{"n_layer": 16, "d_model": 96, "n_head": 2, "n_kv_head": 2, "head_dim": 64, "d_mlp": 384, "vocab_size": 1495, "activation": "silu", "norm": "rmsnorm", "norm_place": "pre", "norm_eps": 1e-05, "positions": "rope", "rope_base": 10000.0, "rope_fraction": 1.0, "qk_norm": false, "attn_scale": 0.125, "bias": "none", "tie_embeddings": false, "parallel_block": false, "init": "orth", "init_std_qkv": 0.0387, "init_std_o": 0.0, "init_std_up": 0.0387, "init_std_down": 0.0, "optimizer": "soap_variant", "lr": 0.00443, "beta1": 0.95, "beta2": 0.95, "weight_decay": 0.17, "lr_head": 0.00775, "grad_clip": 0.5, "warmup_steps": 200, "schedule": "wsd", "decay_fraction": 0.948, "decay_shape": "linear", "final_lr_fraction": 0.0, "batch_tokens": [16384, 32768, 49152], "seq_len": 1024, "doc_mask": true, "train_tokens": 123600000, "steps": 4208, "dataset": "wikipedia_en"}
Each number is 128 + 24 x the weight over its row's rms, rounded and kept within 0 to 255. Layers, rows and columns count from 0. Numbers have three digits each. The size before them is the row's rms in percent of the matrix's.

# q: layer 12 attention query, 128x96, rms 0.0828, rows 34-98, columns 48-95
# k: layer 12 attention key, 128x96, rms 0.0826, rows 34-97, columns 48-95
# v: layer 12 attention value, 128x96, rms 0.0747, rows 0-63, columns 48-95
# o: layer 12 attention output (transposed), 128x96, rms 0.0692, rows 0-63, columns 48-95
q34 067:129143121133114151136117099099170109139138114125089088138138158147145142148119130097111134131079112154143143154110113131121116099181169080145067
k34 085:138120141100132151099150122125145098108129114096162130114129083114141166124167146137116100147177097136113085108095124137137193137119139133140138
q35 079:178131115146110171181142133126094146076127142081104091134143082141124116184117104108117131104108120176127113122111138106131179129126114140127128
k35 084:095157127158114067141185128157126140116133101141108111114108155120123132114125089151137105149111106186179149162123126094102108118148166158120156
q36 079:139122119053086120109105123130125142118116169117119135129148148154127138110128125129131121160131164115158084169114145116130122145136123113112100
k36 076:131117112154121155139121111096140118165113136128119072129137126110111132101087153193118145087091141131074126100160120121144149098150159132159117
q37 083:138106161133105151161173107110130149159096121134118123098109130156096172128107104158133112138114126137139101134157154129113113119117123114188173
k37 074:111123084118112089122147141171139121132161152168149129150093102155102190142120151155120134148174088139116139146187113100105094117120123156141150
q38 063:136142167159112156122135123134138104101117121166146164118125166104130111130118163143120166135140108111106133129131120129122142110097154106145123
k38 097:121123092159122107144127133131123138128089068143097086115132141127127134112145154122149152114106157067129109118104133126132100125093128115136167
q39 072:127160164107133110107086106155166121085123097067101117127143176131138136143108167141134102140109163126123126113144129068127097122120125151115125
k39 087:142167129100145107108110102130142148091156148127104066122116118128141125153133093182149185154152145143124128154055104140141155139113105158149124
q40 078:137148112096125147111140111098161121138085106145144082123117148113125147091133094128117113078146171115131143082102164114111159127150120131125145
k40 093:155105098143117133107144177148169122169137124161116112139119147135151095120125139128156159107102145094114098126132060159126085140073129140116193
q41 080:135123132108134128127129143156155150172155127137123083148123135145128115121149170153154183136082125114095143146154143146135112110116119116167134
k41 076:110143144136133130119155112112125135143102130096164166104145123113135158142121129146123142147111101163136107172092084097109133123143097091100098
q42 083:160122117189140124146124147087150139138106143122097131104137155098154112080127111167138131120127133118142143096070112148137113145070139110126157
k42 090:163173137083119121116092129133105162144160133126143158136138071133159144183133095141113110103137099174126139123138130118135140113145125175127123
q43 071:164142128100144184127178101126086120132087100127131138144134120116162091126130124110118112102124117140121134069147138140160182124132141126130130
k43 100:156123151109101112100149131097136109115167162111127100131143079095151131145138091138109102160151110134115144184140116078098131119142121126123084
q44 078:115072170090163161144129114067127129135146092114143116114101148105119146134136148143101144103143106128106090123116113152109110137137138072171080
k44 083:106144128126109111134085159131120157117110066169095151146120150158101142124113108138113130110138153107127107165152164144153103121075083125148176
q45 071:151145111150144081069103163134131115134115103158108145139129140129162110159124120095116134096156122132117152099129136123173107167140129161153163
k45 069:139107163143127165144139102139145141155132093178095110155122095123124151162142162103158076159135145096153104135129122128137114144126134155091106
q46 086:143122150124099077125098115121180163156129163146162106135111155146169132120130109135096126137136097160166166156147154151141115121168157139136083
k46 090:134108082126169133145144117129145148137118116147130164137143103151094111093105132142149117146104163104124123107186128149120170123106096171115136
q47 078:128133119118128154122134146134099154156069113136093140149153091113151122077107122117162123153089143145140158129149139111124107132142161186145096
k47 087:092081101156137098178151136136116116127152115125141117128114166120140145130117134088134151102086097083141121123121097148155151110124118090115159
q48 079:118075114133125131127124119133128128148075123110137127149131139116162103145144116174135166090005127142119081184142123094123093140121122108096137
k48 085:177143128140139122160130130103147109107128080154152126119135133100125151069117180137136163140155115133098174137122100102147153146155104136134118
q49 088:126124105134109063105099127127151134120133140143135149163131146125150105118146150122146156187169128109086099139090142121142137125134146136145106
k49 093:132107126114157141126100117124099106155115119117137147113087089119106115132116073133119101102115135122123147118120153133084143087093150120132095
q50 079:171132132115159161124160141139148090140123177133094138089170131151125148106119131156175126137144183119129106165125126123105170136119148108092120
k50 078:113118105160121111149121176104144073142153102111139123159112121097102112135138131170133205128099134102115145162082119148139094114122111129145103
q51 074:177141157124109092121151152101125139159159178108124116155186183091142114104154174130144117133120107111135139137126098126124128118097108118149113
k51 075:136099121147111127183105119095146095134123131129154148095141114137148153141107081136126168114072142167149111134170122112130129107121137147141137
q52 080:145149156150122165132151141121136141132155122146135118086152175143148091111106115097121155104126149137131150125130114149113118143113128142132159
k52 076:068124156156128103108119103136070094117149109113094109145112119134095128136162131161136117145085107149129103131132114124176156119133136133155052
q53 082:085081142078146163116172114118115126118075208086123150124119127112088104131124172130112101152155123123094136133159148105128105132144163090122115
k53 085:160109132170114092115154131125079133133154102169156123111144114145150137154083136141168143122128138103072126103127177105131090106158118104122092
q54 082:141122097109118104092152110079083112131112129086161108123127113143105122115127125113119105145096096171087170100111098131099153141130109157087142
k54 083:149125119145065154121132131122181119134135122154135169127133148112118146162131111107150129139091121092144167128102087133148145131141123137134131
q55 075:109127122094128139148102148135131122077128118123127122156135151103116094110133131121093105110119151169157104120101127139117077133161122116133153
k55 080:135147126129110137095138144136126162182134121155094129125136131161105140112123084133146160129129130159151166121117122126180153108090143147121164
q56 071:127127139132127120128083134096076125155127144144106133125163106142089140118106112111133120190189089082154151137083129128182147130117136072085133
k56 071:144124136132104176149121124146151186121121099135160147154091124148142144112159169161115150105102142098178097151110108132095142116123110125134129
q57 079:126138100146108145119192112126132152138089104143086154161149150137112102111142150131174102149118111147124157163159168157097137130148144136127148
k57 084:117125149139130112118111144142167107135138158154154094098131088138162140132105134128126145125166138106148163093108098122134097126090081119138115
q58 079:102120142131112122145100125156136126192140125126138148150150119109127132151141179046166148147145163108089162141095134152141119119108132138109111
k58 088:141130137108119114121116095137092126119113120056146149129181122115098120105115092110152113083142102175155154152085113123157148152120110141116105
q59 072:129136166134119119159131126136120136131123165112102091163139119106161137076111125154098140106185117149083102117136166152133096101107167150116132
k59 071:151124141067132116101136181160125096123182126144139137115125138144170117154115113176120094127120114153146112114126124110094127140129099153149125
q60 084:100107102107137148099130140136103150097130118147141112162138115135138105143102121110148151127148134120112105167108117109109094145175110143157148
k60 089:119132141157126141115165106160102127123132103114103178090145109097082130113128133138123108117150112107153142097152135139131154134122127103084118
q61 077:150156101077146171113127147114102113146128144135146127134159172125190113095143127122112115117120127158129155114101154156134174114098122150160160
k61 084:118123137160119078111068162079164104144123129126101128146130132116137145173107131112169094128108118102138136165102101141129159096146158147142116
q62 076:092123157093142110129166096089162117113128179158101116124135118178166153140081128132147106097144153134121142116124135093150127142154149099146145
k62 077:128124115170124085106116124112105084096152126112084141170101147147109108115108137117130129163133117119161127097083141134075137144100143150134125
q63 080:103136129130143114077120121085104103099105135117120093115076130119153167126088165118116114123120179149096111108113124121096127115134138122137130
k63 081:098126116162142105122117132118171130136146089100131148106136157172150108119107157171115118148142134074152147133111133127073099107112161139147124
v0 078:148105140120117171099150139163111107087088133130115096183179158119157121131121130084118112123154134105125142135125124135147086072122124135117123
o0 085:132129142110127152164174130075129170126148167119053128154171117088158135120133127088153105158140129167120162100114142109103088111130126103133102
v1 087:137092154164139120103129151145110106129128154114099145109084121142114113121127132117149118112113144109166116137093115127157189144139134126071144
o1 102:115114177114171132119129121102155118161100102085119136096127099173125141126106125125146144160068113124142068148110102127112131131154127145084135
v2 083:161171190116114096127136119094130104135105123148121116175142136136155107201100123171161116139084149125110148115139151121080110113139191132161132
o2 091:098088138090133119162127134116114106126149144135190118097090127098153138141132114149139102150150141098122141155137102144136113148116137129178103
v3 101:116134121139114166156150075134117086155136128122117084118156142150131142082140160091109153147144132146083137099121163164116124075106096134163120
o3 116:129131125099129106133138144143162115130113179096093091103102103140167129128118091129143084135122103151109206117126138125134134112117129119136099
v4 057:086155118132141088126157129134138111130119127109190116109133111099117150131100145151127100164132148118118110134118152133150113119121133135146136
o4 064:124109093124108168131115115122104125086106111116150169095158153109144105155109134128113111143109190118121121153153161086141085140136130151074133
v5 073:137125120142120088090119166118133136128146116135142145147117119121115140090132153123112152123132099177158162127117152139149119133131128138076142
o5 091:109131138144135140130130136176150113160165088149133128166136146155130137104129114101136135159117110120124111121131146161107153103095098156074160
v6 074:105132102082153157164159134164139061127130074129090130122192128134143112144081132145100125146136110135141138138086068130105137112149083137128114
o6 087:114119165149129142157136127118125151143173152171121129141156142103145130107105142095102118131142133162141134101097120107121159103127140090111152
v7 073:118137119119115141132127117105180121137139114143144122113137156146130073147124127111131100149156096108118102096118157083096132173148162112156130
o7 077:150146146130113116115102087102164136137137137136138094159130095153140119123143158145122154143153121133154136098146119128152138117115160120199091
v8 075:130113116159135157171113119099154093106129115118089108111152136102136074190141121129143130145130110108109114131139086092117145141167157160146123
o8 079:121165113129141130154123106075183100145120139137084121143129141116093134155107123093083161130134097140132115141106083114123085125145160106162099
v9 086:136113073139159116149117146136091154154161090148114143130127080140129113157122133163097135101099131097086115127178153142126117110102092126104115
o9 087:127160107119108108149138158112138146103189077115120149098137163146141144145132108153089130094150125114152151119117158197150171121120138147137174
v10 082:120136108134139172112110130068132128137130136137135122161173124138131131106105112099117122097117109101135120098156136119109098136132191131168059
o10 094:162128135135098086098114111099134153174113103165112116170129134097130109119139107140109117117156101151117196114150138133103123105130148114160123
v11 090:141125130146141149118114129100102082150138102103116126112170110124181153136113133123155080115124099098108134089141149129110117136090151175125131
o11 099:132114131097141163146109127125136095152152101137111133140121133094151114180113079062114069127113145164127138108134092105125113105129125139112141
v12 086:124120130129126109105163114168121115094132108118152155120124153124171162103112189089150115162136127119152117097114129157130158154147091140155146
o12 098:102126128134117154128122123109089136161093114104117129136122134139149145131113167115158073157138123125164086101093106109135169141140117151116142
v13 080:095122116131162124125117090157101131163117121109160137106130121126078161114144141116107095163141117089103167137130150114173162158178117114122128
o13 085:134133096142176151123109117162172117101083114103093111137106132176103099115149119154115105098116139140103130123150145124149139137124085137096136
v14 085:092178112113098190148123129098136143112119173119133138225095132134116126097130133116110167132153137150130136122119117111131083140144112165159105
o14 091:148098102133120159121152107124130133148094130125109124177115152123145164109086110145115150155132093193116125141130166126123105116131139116154110
v15 089:107166121115136138122114164128105136136121156123122131112143102073132172135123121106165080126144140121116171180105143119153119167087124130154140
o15 101:129133086114109159140081120137136136148110212115134156130181138096092104114144163088117118153154134100120121178154124085129126105125101117093161
v16 080:114089076133127126101139108113118163104111132109147113094153129118124120126135106163106138122119171130129124144135140144135159134115106131179130
o16 085:142109105152098142130135149092160156114108084133099117106148150138145120135137135125159113096109131097135118156145173126145107151139134123087157
v17 077:130171198124158126117151131180140172164111138128121143110137146107148116134165104094150106174158147123153100112108124135095120175135117113161126
o17 083:112135151084139110108130106063117162158111166105151110097138126119155115105132194115147086140150148126135096164121083103122116160140121131139106
v18 075:114157161120162163106120154113117105149124125140153131114128122118092100141131178136143114109162137104107150134118134135149088154123154125173109
o18 085:120162155131116076140128111154127156132125166117124089161132130107152071128140136141107094118137145109128164176130141151115158137128120142181137
v19 069:093109113158138145108097177148118134096136143085078121155139120169127088160129132138138111090116095089114163093121167104104133141110155141128122
o19 080:141103110105129125131128093105150135155165087156104137146133108126130079141140111108144142176147139143112118168159113154103086099136167146122141
v20 097:089144167112140131149127135162159138118104157166144121152116138140120137152088085098108156134133153176142109126120062095138146134134119097134148
o20 101:102119161146150128099169147112102162111133155159143132123120126125154137052117160161136133165139134136054110136146090120108129148146155135157139
v21 096:131122120134143116131134119156160106162110132075081122180134116136126127118148159129130128139100136094131133135111121152101119112142116117106116
o21 108:140091144139185140145138114123155122108097118089107127150113086136106095126128095126124105133073145133075100130112112147117079112158172106090121
v22 089:142108085116173132094120144144107108130160126149136143129158171095118136162105132190093101115137095099094134158152147167147117133152081143160125
o22 092:133194112136141138175116131138167143102179167148109107114169132116132096121121109078128124099125120100153132119137133161152160100089095116123144
v23 078:159143142140128135116111115185128073146112166106094165139112109075144143123112137114152113134129146110149121097105076154142158124146129124135122
o23 077:111159128117134163111128108107103142115072174105100122094127101118095149116135132096137138165120129131147076115111100078102123110168162118120126
v24 077:101170148166138137091122134175114136107146179146121109144101114139115090118134114086089109102123168100172131129098154128166140114126143122108119
o24 088:118114175092170168122159101137120165111125145100093113155120129182160100104145123085145117150096153133106120140174138126075122119163142150071144
v25 072:106148113126134067163132167108165106152164151135133154123099096121145144144108130110107158093109122156116109141147098128123116085146115116072124
o25 082:106117179168143108135096122151060116113153124133191193058102128123113145111117101144091169142123150122131137105128108144119131106119183121127155
v26 087:151136128126110134103097133159136087121149145150184156086121141114132129155144075093131184073149139136153141116131150131177135132155095113134120
o26 092:118165218152141146109122129171140146116119150159122122089096155149136155110135134093126167103145135134189139112152120151103155138132108110145144
v27 089:152114119129140143183110147121095112122079136107146167129114091155120129107106144157131128118163160146119121132128100111169142130123102086155123
o27 084:152165095124116160125138158138118138085119108091093106152083131080113141119112127139113109102118073146157129130106134143137115152157112110124140
v28 094:089110150122159138152156104167135126125134115156163091137134181140099090174130139137097139147114141158123127121152113165121140095098097109148125
o28 096:137119176125141111138147145161125135094132162156084111125140121137186108100118137129130126127157191123087174166135139149142173137099114121166098
v29 082:143125156137093121085129114088138128146110142114132146151124126092078116148181108158136152122115109145070152169157132134187147124133141114175153
o29 101:119164110141124080162115141167149124108090194136121125114139122116079119143154141141154135129140132078141120155136159143150118141112122116172135
v30 088:131145129155125116149122137105118165152086129158155147106138134143110108168122132119155089057133159093148143130144171139129160135164136103140125
o30 099:129116182161141113134102109105142163151103150114089103149127123111094094140203141166092111064134133090182166150140119163145134144158150123138123
v31 081:114115074090138126105106121105174115116143060082135119124134182109143132183095137125173085107120106097116141115135134084116127180110136116122132
o31 091:162113160152136136122083134106186133146168092169131114151108150099123136151132104098109126114143126144162122101116118138125144123135136112150113
v32 084:122130113088156101111124113151130138109116181132108114139119131089149169154120123139066142105120148137148141146149141135113132070130125112144108
o32 089:117105160142091114131132141109117153156107165139122146043150152128148141109118133167133141141154127082091157148121118142123105104133164087094145
v33 078:116083095139077152132130132114102153125135120105113156171095101141099104131117163140159114138082128102134123111138144100139142152121101123111133
o33 090:158127063155100155126141127119134095126103082102097126191154111161088151147124142146147156158145093152184072129106182130153152124128124160159138
v34 089:151116125103128153081113108177114069136106108159171121110111129149136109165134137144117138116174133136160166127134123124142094099126128150130097
o34 100:144138187138108145112138112158139154134105152189084105129145173137153116140112130116112124113148177134149190117125152127126131140165101111147133
v35 077:129150105091127101157144145137129138083130127139138119129131146124142114116104106120097182099146110144083137147129131160127149114173102099137088
o35 091:110141107132116098148116139139108158146163154141122147122148167073137167102145140118107151133157123108146178118103131136124130104096109111086128
v36 086:122096141131121149076086117163114125140131126144184123064123147100145112160133135166154121107127149121130121154129163113172139106135066079123139
o36 103:133129165141144166107140146164125123101104140122100142072153150133162083150134148116163125077103160096171138133133125119141143117142109141124140
v37 095:135129141144130111136141101109107136137098146101145161111106139117128189108134102084152123087159171120170132124117112150163122132162138142093156
o37 110:126093177148149157108105132149104153104100125133129134122064118130110140133113085141107104094110150180112127127124116130116086172156100115128089
v38 100:102116168118145166141139124157108106138091154108177122156139129141117079150138120154125119177084152101103098139144106105147161117132104136116135
o38 109:123102144099202182124160107132140115083105114112077153116114113111147102129104155133145098115104133150105126135121122091144161102124112112114139
v39 080:140112121106126152140148123183136093109139086108081137129173126092159171136090127124140139127116150156160119131106076127104110096158103126097127
o39 094:136124188153138152173161171108127139101157114106116110118115105114132180109121089107149161103099108150114096095079147092103096118129155098109137
v40 085:148117113160129130074098095136109104171143104144154168111105135112120161139155143130151115083145148125138126119130160104126115115154105142085154
o40 089:140156176137131163111114130134173117145130098117104110113161139174102137136136124114153166078095129123166083132122111118121124144145137152156115
v41 094:168143177123181099135134129135126134130131137139121107131136133164111123106143115110103129171103152099157094128136100137095119129170198141087073
o41 107:101129154087156082112127102076132138124142075097169151119107136130138136100117130162102104117106114150070138142117109123107133145130107125102090
v42 069:136162140099131114178122154106144133090134113130090120087129127112143149178166100144135083119105083093134152145144174116116169120115155110116138
o42 072:117115129140143123154120122111120106127142164132152152097155136099086127182177151118107157133156154104158122127142081117139113103093139109082124
v43 073:074153107130151141119119101136150166110100109133104125152163139099150167110119180065114104121161148143165108154090108113107120128174120096139107
o43 086:118118134136112120138131148091146175206102167086120104181118134126131120075147116158106106119136074129121139124105137125132114144153137112114102
v44 095:090146138123121139097121122165116162131100122127113122168155139114115120122120104126121076120138125119156140143133112118115128110167153144115088
o44 105:120112129131127123121150116071159149193097130150122119139165131121116109121166110156132140089110087135136153128150170092126121135149137136101119
v45 091:152095118137148155128099131152133089135127183124103140177109111128112104165123104150097139141107133136137090157163076130151166094120136122135116
o45 090:145155148121130147131165140136134109068074122163090122148106093144141134116092110125112142155109106157090096119119135146115101116143160113171139
v46 073:115139143125136100120113136122139079140105125090113134096125111103093127119115116117179101140102137051127095144109130122145164114128185098083132
o46 090:096135100103125131086118101115136127135091139122160182100160101113074087163162152153113138135118117117146107133140121077118143124140129159114109
v47 064:127125146129176129129115092147117068152093150131131130077133157130184158133104174145135110142160163140148120103121123133127141101116114135147140
o47 072:118105154091138159085109132090133112172093147113117141058143149119175115124072125114147070142114121134116137142116045087149126121164132138097096
v48 082:160134139073123138096137117124126090125128135153160117137128140159103149150100071133147157129092140118118124146106132113121138125059164160112141
o48 080:119118163108125132098122130123148154090147106182174151064140110143122130118116149158159172160130140107100105132138134110104158146128101113161155
v49 069:120164116131191114137122141135146093124124176130101151080115109140153134148165140138102136102123147094182126135143146139129125106154156150132107
o49 077:124147160109124122130107098098107154095113158108125155103138141142097097139100127119081143130137167151130106161135096118121063130151165116082115
v50 080:137186136109129104116133114128163119145131155101092150175152128147167152120121117102104117157112105114094098093150146111108167114071147127137130
o50 086:128119130078129114125113124085138132142131144122150133096105080103147150134155121143152116187146082134124124078142111117151123106124178117136136
v51 085:132090137103119126149135142177161112145144111097140104102169099153147090115137139121169112166153132127085114099116156107096143139096094110132138
o51 097:158125116099139154154148134108170112098172090102132106123111113137162102145126141113148116138112149143136138132137109133131114131097124132105148
v52 085:122134119105121166135116135107142123147084166116145116147113163132141107165120170115132144174162154121120155111132118116143090128138136153157136
o52 090:123125117108110141113131121088139134085108176128119120114095150123173152125082123147103082164159111206156136131111157131153118140150136111176076
v53 078:149165136147123112121111129146111134139127147151142126157086109122119123136139119110158149211130116158100129153134104152161142157093154140137134
o53 087:093163076095136127119112132175117119109089157126146143160108132129144135116108144113109086196130150110053121147115118131129124116132096173140148
v54 085:111099129141115129152155144125155121145187123155120127146132136157138158095106184069127106128126079145114133108151119131107154126122128156128110
o54 085:160139145133128107149135123108083079142137112149094130192141126141116124133117134105125132176134118150135118105103098123097184131111140151143165
v55 083:119081129108155148173099157108134090123129129087111121060160137132102159124095132130152090095097128106139174121112145156161140131114126087146134
o55 083:131124119164121111128094144135133110093147115116152097087101115118104119147127087110113118113107121171177129126151113149101119136125108129091124
v56 080:148127096142131127140109146152122113109135140154162124155085147144090163118111102146127175149086119166142113154134135178108155122139101108115124
o56 086:098118122122124137089130140152151100149099101161119141126171107109151178092124159130124143115110120116132092130130123133139157100123119140092118
v57 080:076143139150176144154152166102106118162123150152142163120129114113165111158122138120122077151146098128143111131100165107122143116136116108162134
o57 088:131112128097103161110108129093111113186102134128129135081144149149168111139092148115111139172158109123192123146128097140107099111117162124124128
v58 082:129124139126153099116150143094111102127128112133110111094148123146160085161134160156119130097112138139121124133112168114087160116110164121152109
o58 087:122120171121114087158116135100141117153194089121170129123146159149154074138121155116136105142124123081133134192104101148121134139092160132107143
v59 079:167125079161100146142082122108084137120075161128097130146103119123147147144093140140125093116135146152155173144095104118129156157145132132140144
o59 082:131106080132129201119088129138147105142104152120089098183102117129099170086122121099110090131124080146153091118125126119173123111185124098097128
v60 101:092134164126147059114180137150118158137117123131135138116119110105104121122159116160100127132087128133136125125173099155154146122099125156088172
o60 115:097133124132160113148142117122098146100142147132126169107181112135086105148153146142135128121137182084106093147153164101164185131101140153087165
v61 081:129119084142126106140120110161145115154137154119111069090130131143106137142098135100095112104171143127103145161097120120092132092095146115110116
o61 089:166129131122105125112093105128146130122143156142095128111166115134115103097152139108118144147118149101086164146128119116110097118166149094091125
v62 082:101090102125132157154106148150110129120101156137145134106088126117124110169126139131129110107179137128130128172120073143175155120120106131148148
o62 093:145150132129101145115139144153098134106096165160116136119101162121147111142088133113084115131133126153156144139092129150120136144162116109150139
v63 093:095121123123151096151167114112165127128112157078160108123128143101115135110131130081119109134151126139109095162145101115146152111141130119099131
o63 103:124120129133144124154115131088165136119084123098102126111116097124131139133128095171105153117105101136115129120141166122145088157120139097108108
q64 051:125135098176102148094139133173142098115162147096138096119118081125130106104170113132109129145129098089113105148135172132141127131191156096127105
k64 052:166143128093114084125105098121162155116144131141134127155143173132134129126196150137149154105093119159127139134137128097104183152118112133127125
q65 058:123096096132120131127101126102132152148180124129117105154147132137144128087106101153158144145121161141141120137141132166146137104115158153132116
k65 062:120104157126132120103124119119145126136097113077132190127131152144093098126092141133139126143141140103178138141167101109144120111122149150159105
q66 058:133120120125105168126097118111113169128117131126141100136124121126119111120162093139120167147080085110147111140148165167109126120113134114182142
k66 056:128146094120122079116109163104123149135104131127112134135134102145131094131068158116097127156168129088137157151119111118137097127143143165110149
q67 050:105148134108163139108144163114089105088106130160126176125133096085163174122099134142127130123154131178101115100117134152091153147117150137104111
k67 054:099101168105123158092138130166104114144192129138119129134124146140122089127114123123123126147099136094119114144120151130142104105172133122148144
q68 055:089128135134144122100145110168104166116071112137145135101131151103102132114128135123106115101111142131112096126127157117159101131172120099127148
k68 056:210162106095129062150110162109148110177126146161132114101145113131156116137160141152133104135150123165119159104095139105134136144119108152096149
q69 053:112152097136088093147137153149132078123164143164126111121140131133153151119132135116165149120140105097119166124096124133182130123120140151125149
k69 054:146142148092124163149167089075122179102079107126117120111108132121125124135160153117112113089136125126150143150186094099144109140107105095131154
q70 064:130099122122146145124136138143089152151085154118130154181108138129147140122118174102127163084166150128104132124139091127091140145120146114127106
k70 068:118127135157126170080084151132164062171166110135126163086126134126110129122093145140120149143112132153125106105123140097119155128140124116118167
q71 053:121144120112151159093116138110193106102094128127152177109105125144082143168126130140132117085113172144122108151081086103139122128152161154095138
k71 058:180127143143086114176103080174126116105122129145145120146093159109142124074161136109142142098133101166102132127118126122129128095112099173084136
q72 066:119141133133129103135113116110178100126159163109145125130182138134145140119118114123161102131076099131125136131127147157128101122113166142135129
k72 068:135153142089148120111151107104089170108095082122115138162117126131142089171147126135116122104171152091106121110150103167111104121126117132140096
q73 062:133110124132119136101104137093099119177193116139131115152162125134133141092117116105144153124112105149131137139173142175134150112100138139140132
k73 061:128090131121114162092138182133090169125126145096125151134087176146128131163113080112139127124094144084139123134108102141121130106130157088139101
q74 051:117111105105159100130148141117153145147153120082136107130089127134157143131158096119082101103122104108132166103145135138147110124133125163139121
k74 057:139184116125141101134127116105133160123073125140147176123139094117147111168145139206125128138153126148125114145112088116160116098150130100121080
q75 063:132151131155128108153113114128145128138169110131158109103140120163103148083134087145146115137095104133130147141103173152123137084108146145142168
k75 071:084104109121149178095123143163080133138118111155147142142127135121118143135100090093113155091149126089143111106155121160140112125151141084150118
q76 070:126129146123142130150142142132113122086073116156149119111078111104149100132158118159100122114101138109095104101113107076165129134140109111119114
k76 071:124165115114117136158131073129153144114154093138133097122150091114109120147139158107137091130150125140144146117184103137109094151114129150106150
q77 069:129114121160127085121103093094153105139159159133143109119176116153152138107113101149167107136124122125132119092080140152119137105140161158126115
k77 065:159112175090114140126127122179122143083142109134129129130142107141110115163143118147120112159143121150160143170129131154146091123137104126185112
q78 064:112126135111155104119154142102167137159100110115130167116123139165151163105084141098116099105111167126161139113148156117131118137112183127151112
k78 075:132108105134125182151138178145087093155146098160107119122149167110135130125169139131132155137117116113127116147160119147139114129132142074105168
q79 067:094107181153137144103161129163118131141087121135088165101139126065090163168114112103131165113144166147117108108104135115115132147160138152148119
k79 067:143156122123119143188108137134118113121137151145134097107103093168166114119142118127131138163108102148159161108103144105102166139104148128130174
q80 066:115141147108162104162141136143137146084110137096185119104140114113131135117141085186131103133106107140130154109058107127131120125140121157096137
k80 064:141111134153129169094096146108107134105142138180138061133136151124140145153155091124157150114108136095149127160157135158108128125138136083155151
q81 058:103151121151110144088114132140101146142182112113134130131119127151133151121057155122125132135133142076119113119112156108099131106075146117143113
k81 062:122134123177116087112150127133139106151134167149134113086139171116104157082120129156160146189103115154105099157126157111102104120135119132115151
q82 083:128102139108158140152150168120131126110074124116105161132123104095106111125161095133121097101146175130133134109142102100140132139135118128126120
k82 068:143163122101135129142087105108145144098125116152126096121140105148155115149086152118143099144157120198151150140140097134122129143137123135123099
q83 065:155147131133089070122089089118173146089140143133137105127126133131135138099104119152129100130110118164075136121118130113123128101134087135107113
k83 061:137069125129112169099138136074085121146160133133122146147134131122141109167131122136147156126121156077115100163103130139105149115119162109137097
q84 072:138133144148111125118121076152143109114134111145148120112115137179093145117106149154138140162112090176084098129107154166093158111133110109104149
k84 067:121137124149134156126098117099138168135139163122098150138118124125132145127108086126200139162104130152142128137056092111134139093139163160127104
q85 071:098154108140092120098105124138107111147160137169141082110113136147127112080132148087127142143141060113133118137158158140142124142108104126107100
k85 070:133088106128138142127130147129152108135131138099129118122124160098085159145121138151116152123120145101084068120150151086090105150167105089125095
q86 068:126109097099112145089153105100136162072090111144130105134098118118100090121137118126095075125126161159112127143140112133152104102144118128104159
k86 079:108143125132132135161137132109112102136120130160120120089133140125177118150128119138099177096115116062140142134112187119145158121161142077131134
q87 080:113148129132117102146079134143116147118148139136140095099118120128162163108115139143136161123107100114127134119117126101124122156102119134095147
k87 063:100120114155099094110124144134112128145112132153121128158159122130098120089122123138152117152127102150110101139107147184105144091100131178114165
q88 084:126107139094158110160142138115174103111092127115164125109096156106125096136148110141105128108126134145165146118177093136149130117144135134133138
k88 075:137129144146115152099105105116136167113113139154158092117115139141180152152151101131145154176117116171134105161165135115131102130175156111120141
q89 076:149140116183094106115087112122139148112142134117117087113120148158130146101096155156141098121101103130101116103112143145101154129108100138111124
k89 081:097138156123130142155155133137105127161133159140146137132112169080138117094162110128121155131109116106090132147158138077146121081130142067103172
q90 079:160119138118078080121142106161131098084156139112111129126155122138093147117100146132129097147139114129129143124117131138083140128119115105128108
k90 081:171115150165145150134092152084121149129129126145127132126129154112178107139155106132147163108114116111123107138073139123141146153102157129123127
q91 091:128151143131139135115154137124148092143143104128115090127135110152110134108101142135096109146126117101107162145090155187110122079110108125141125
k91 086:134145154162130141112152078165154116101140124115152122122106127128124116077151096163125163182103097120124091096156154080135117121119113129077161
q92 091:125130147118143128123119151094123132079102114131122138113141118081109139130135104085099066094178139092148153122180124133169077136166130152147123
k92 078:095093133115115126154132108126107128118151095156173107107119120143187085155168164134098101121143128119116129119176127159134115159109144093116116
q93 073:154166152128125136092100140137134219107105130061134141145150176125133165147138109128126099088073145112121145134090123104125120081119112125133153
k93 086:104154141138111111129109137118116105147090122148094108107132136117146118052107127110133148100153126134126167114134152148154096116108155151135166
q94 094:201124132083121112126093122108155153124131140087132133127128156106142145141140101092107115076113145131169159137134089106141116130139142170131141
k94 081:144132144114107139092106128130096110109153139091161142132153124152119166181110111105151146132143157126174143135115118173128150131142157154155118
q95 083:146105140128135146119144127126146118074126075148091106132101128160081113137131143150128111122100135120120129117168114154107142146109107115079097
k95 091:112158163140113068152079134110143160140120123133144125085129159115183130102148130150114132113076090144127132117154104121130092127109153119092145
q96 096:129139141165153141159121154105117142141094123104118130107162120098138114177128113135117084099105162144134141117090096121157100138152116149131092
k96 118:135159115121141108131066094109165163134132113143150136146129118142155133114112129104126131136140128122139145105189137154142134144122143170124116
q97 114:107091156102139152100167130133145117090119118120133157135115171118098123163158080149114134147154159138127135140111128103104146116145141136161131
k97 092:164125115131139120128070120118123163114095138089139124075120107152134150129087146150145111101179095141133134113076132136146104129183148150110087
q98 091:078165145116101108177112119123132146109095149131104136143105158084131135147127088159113141148133098169124180128129113122114113062075104144137154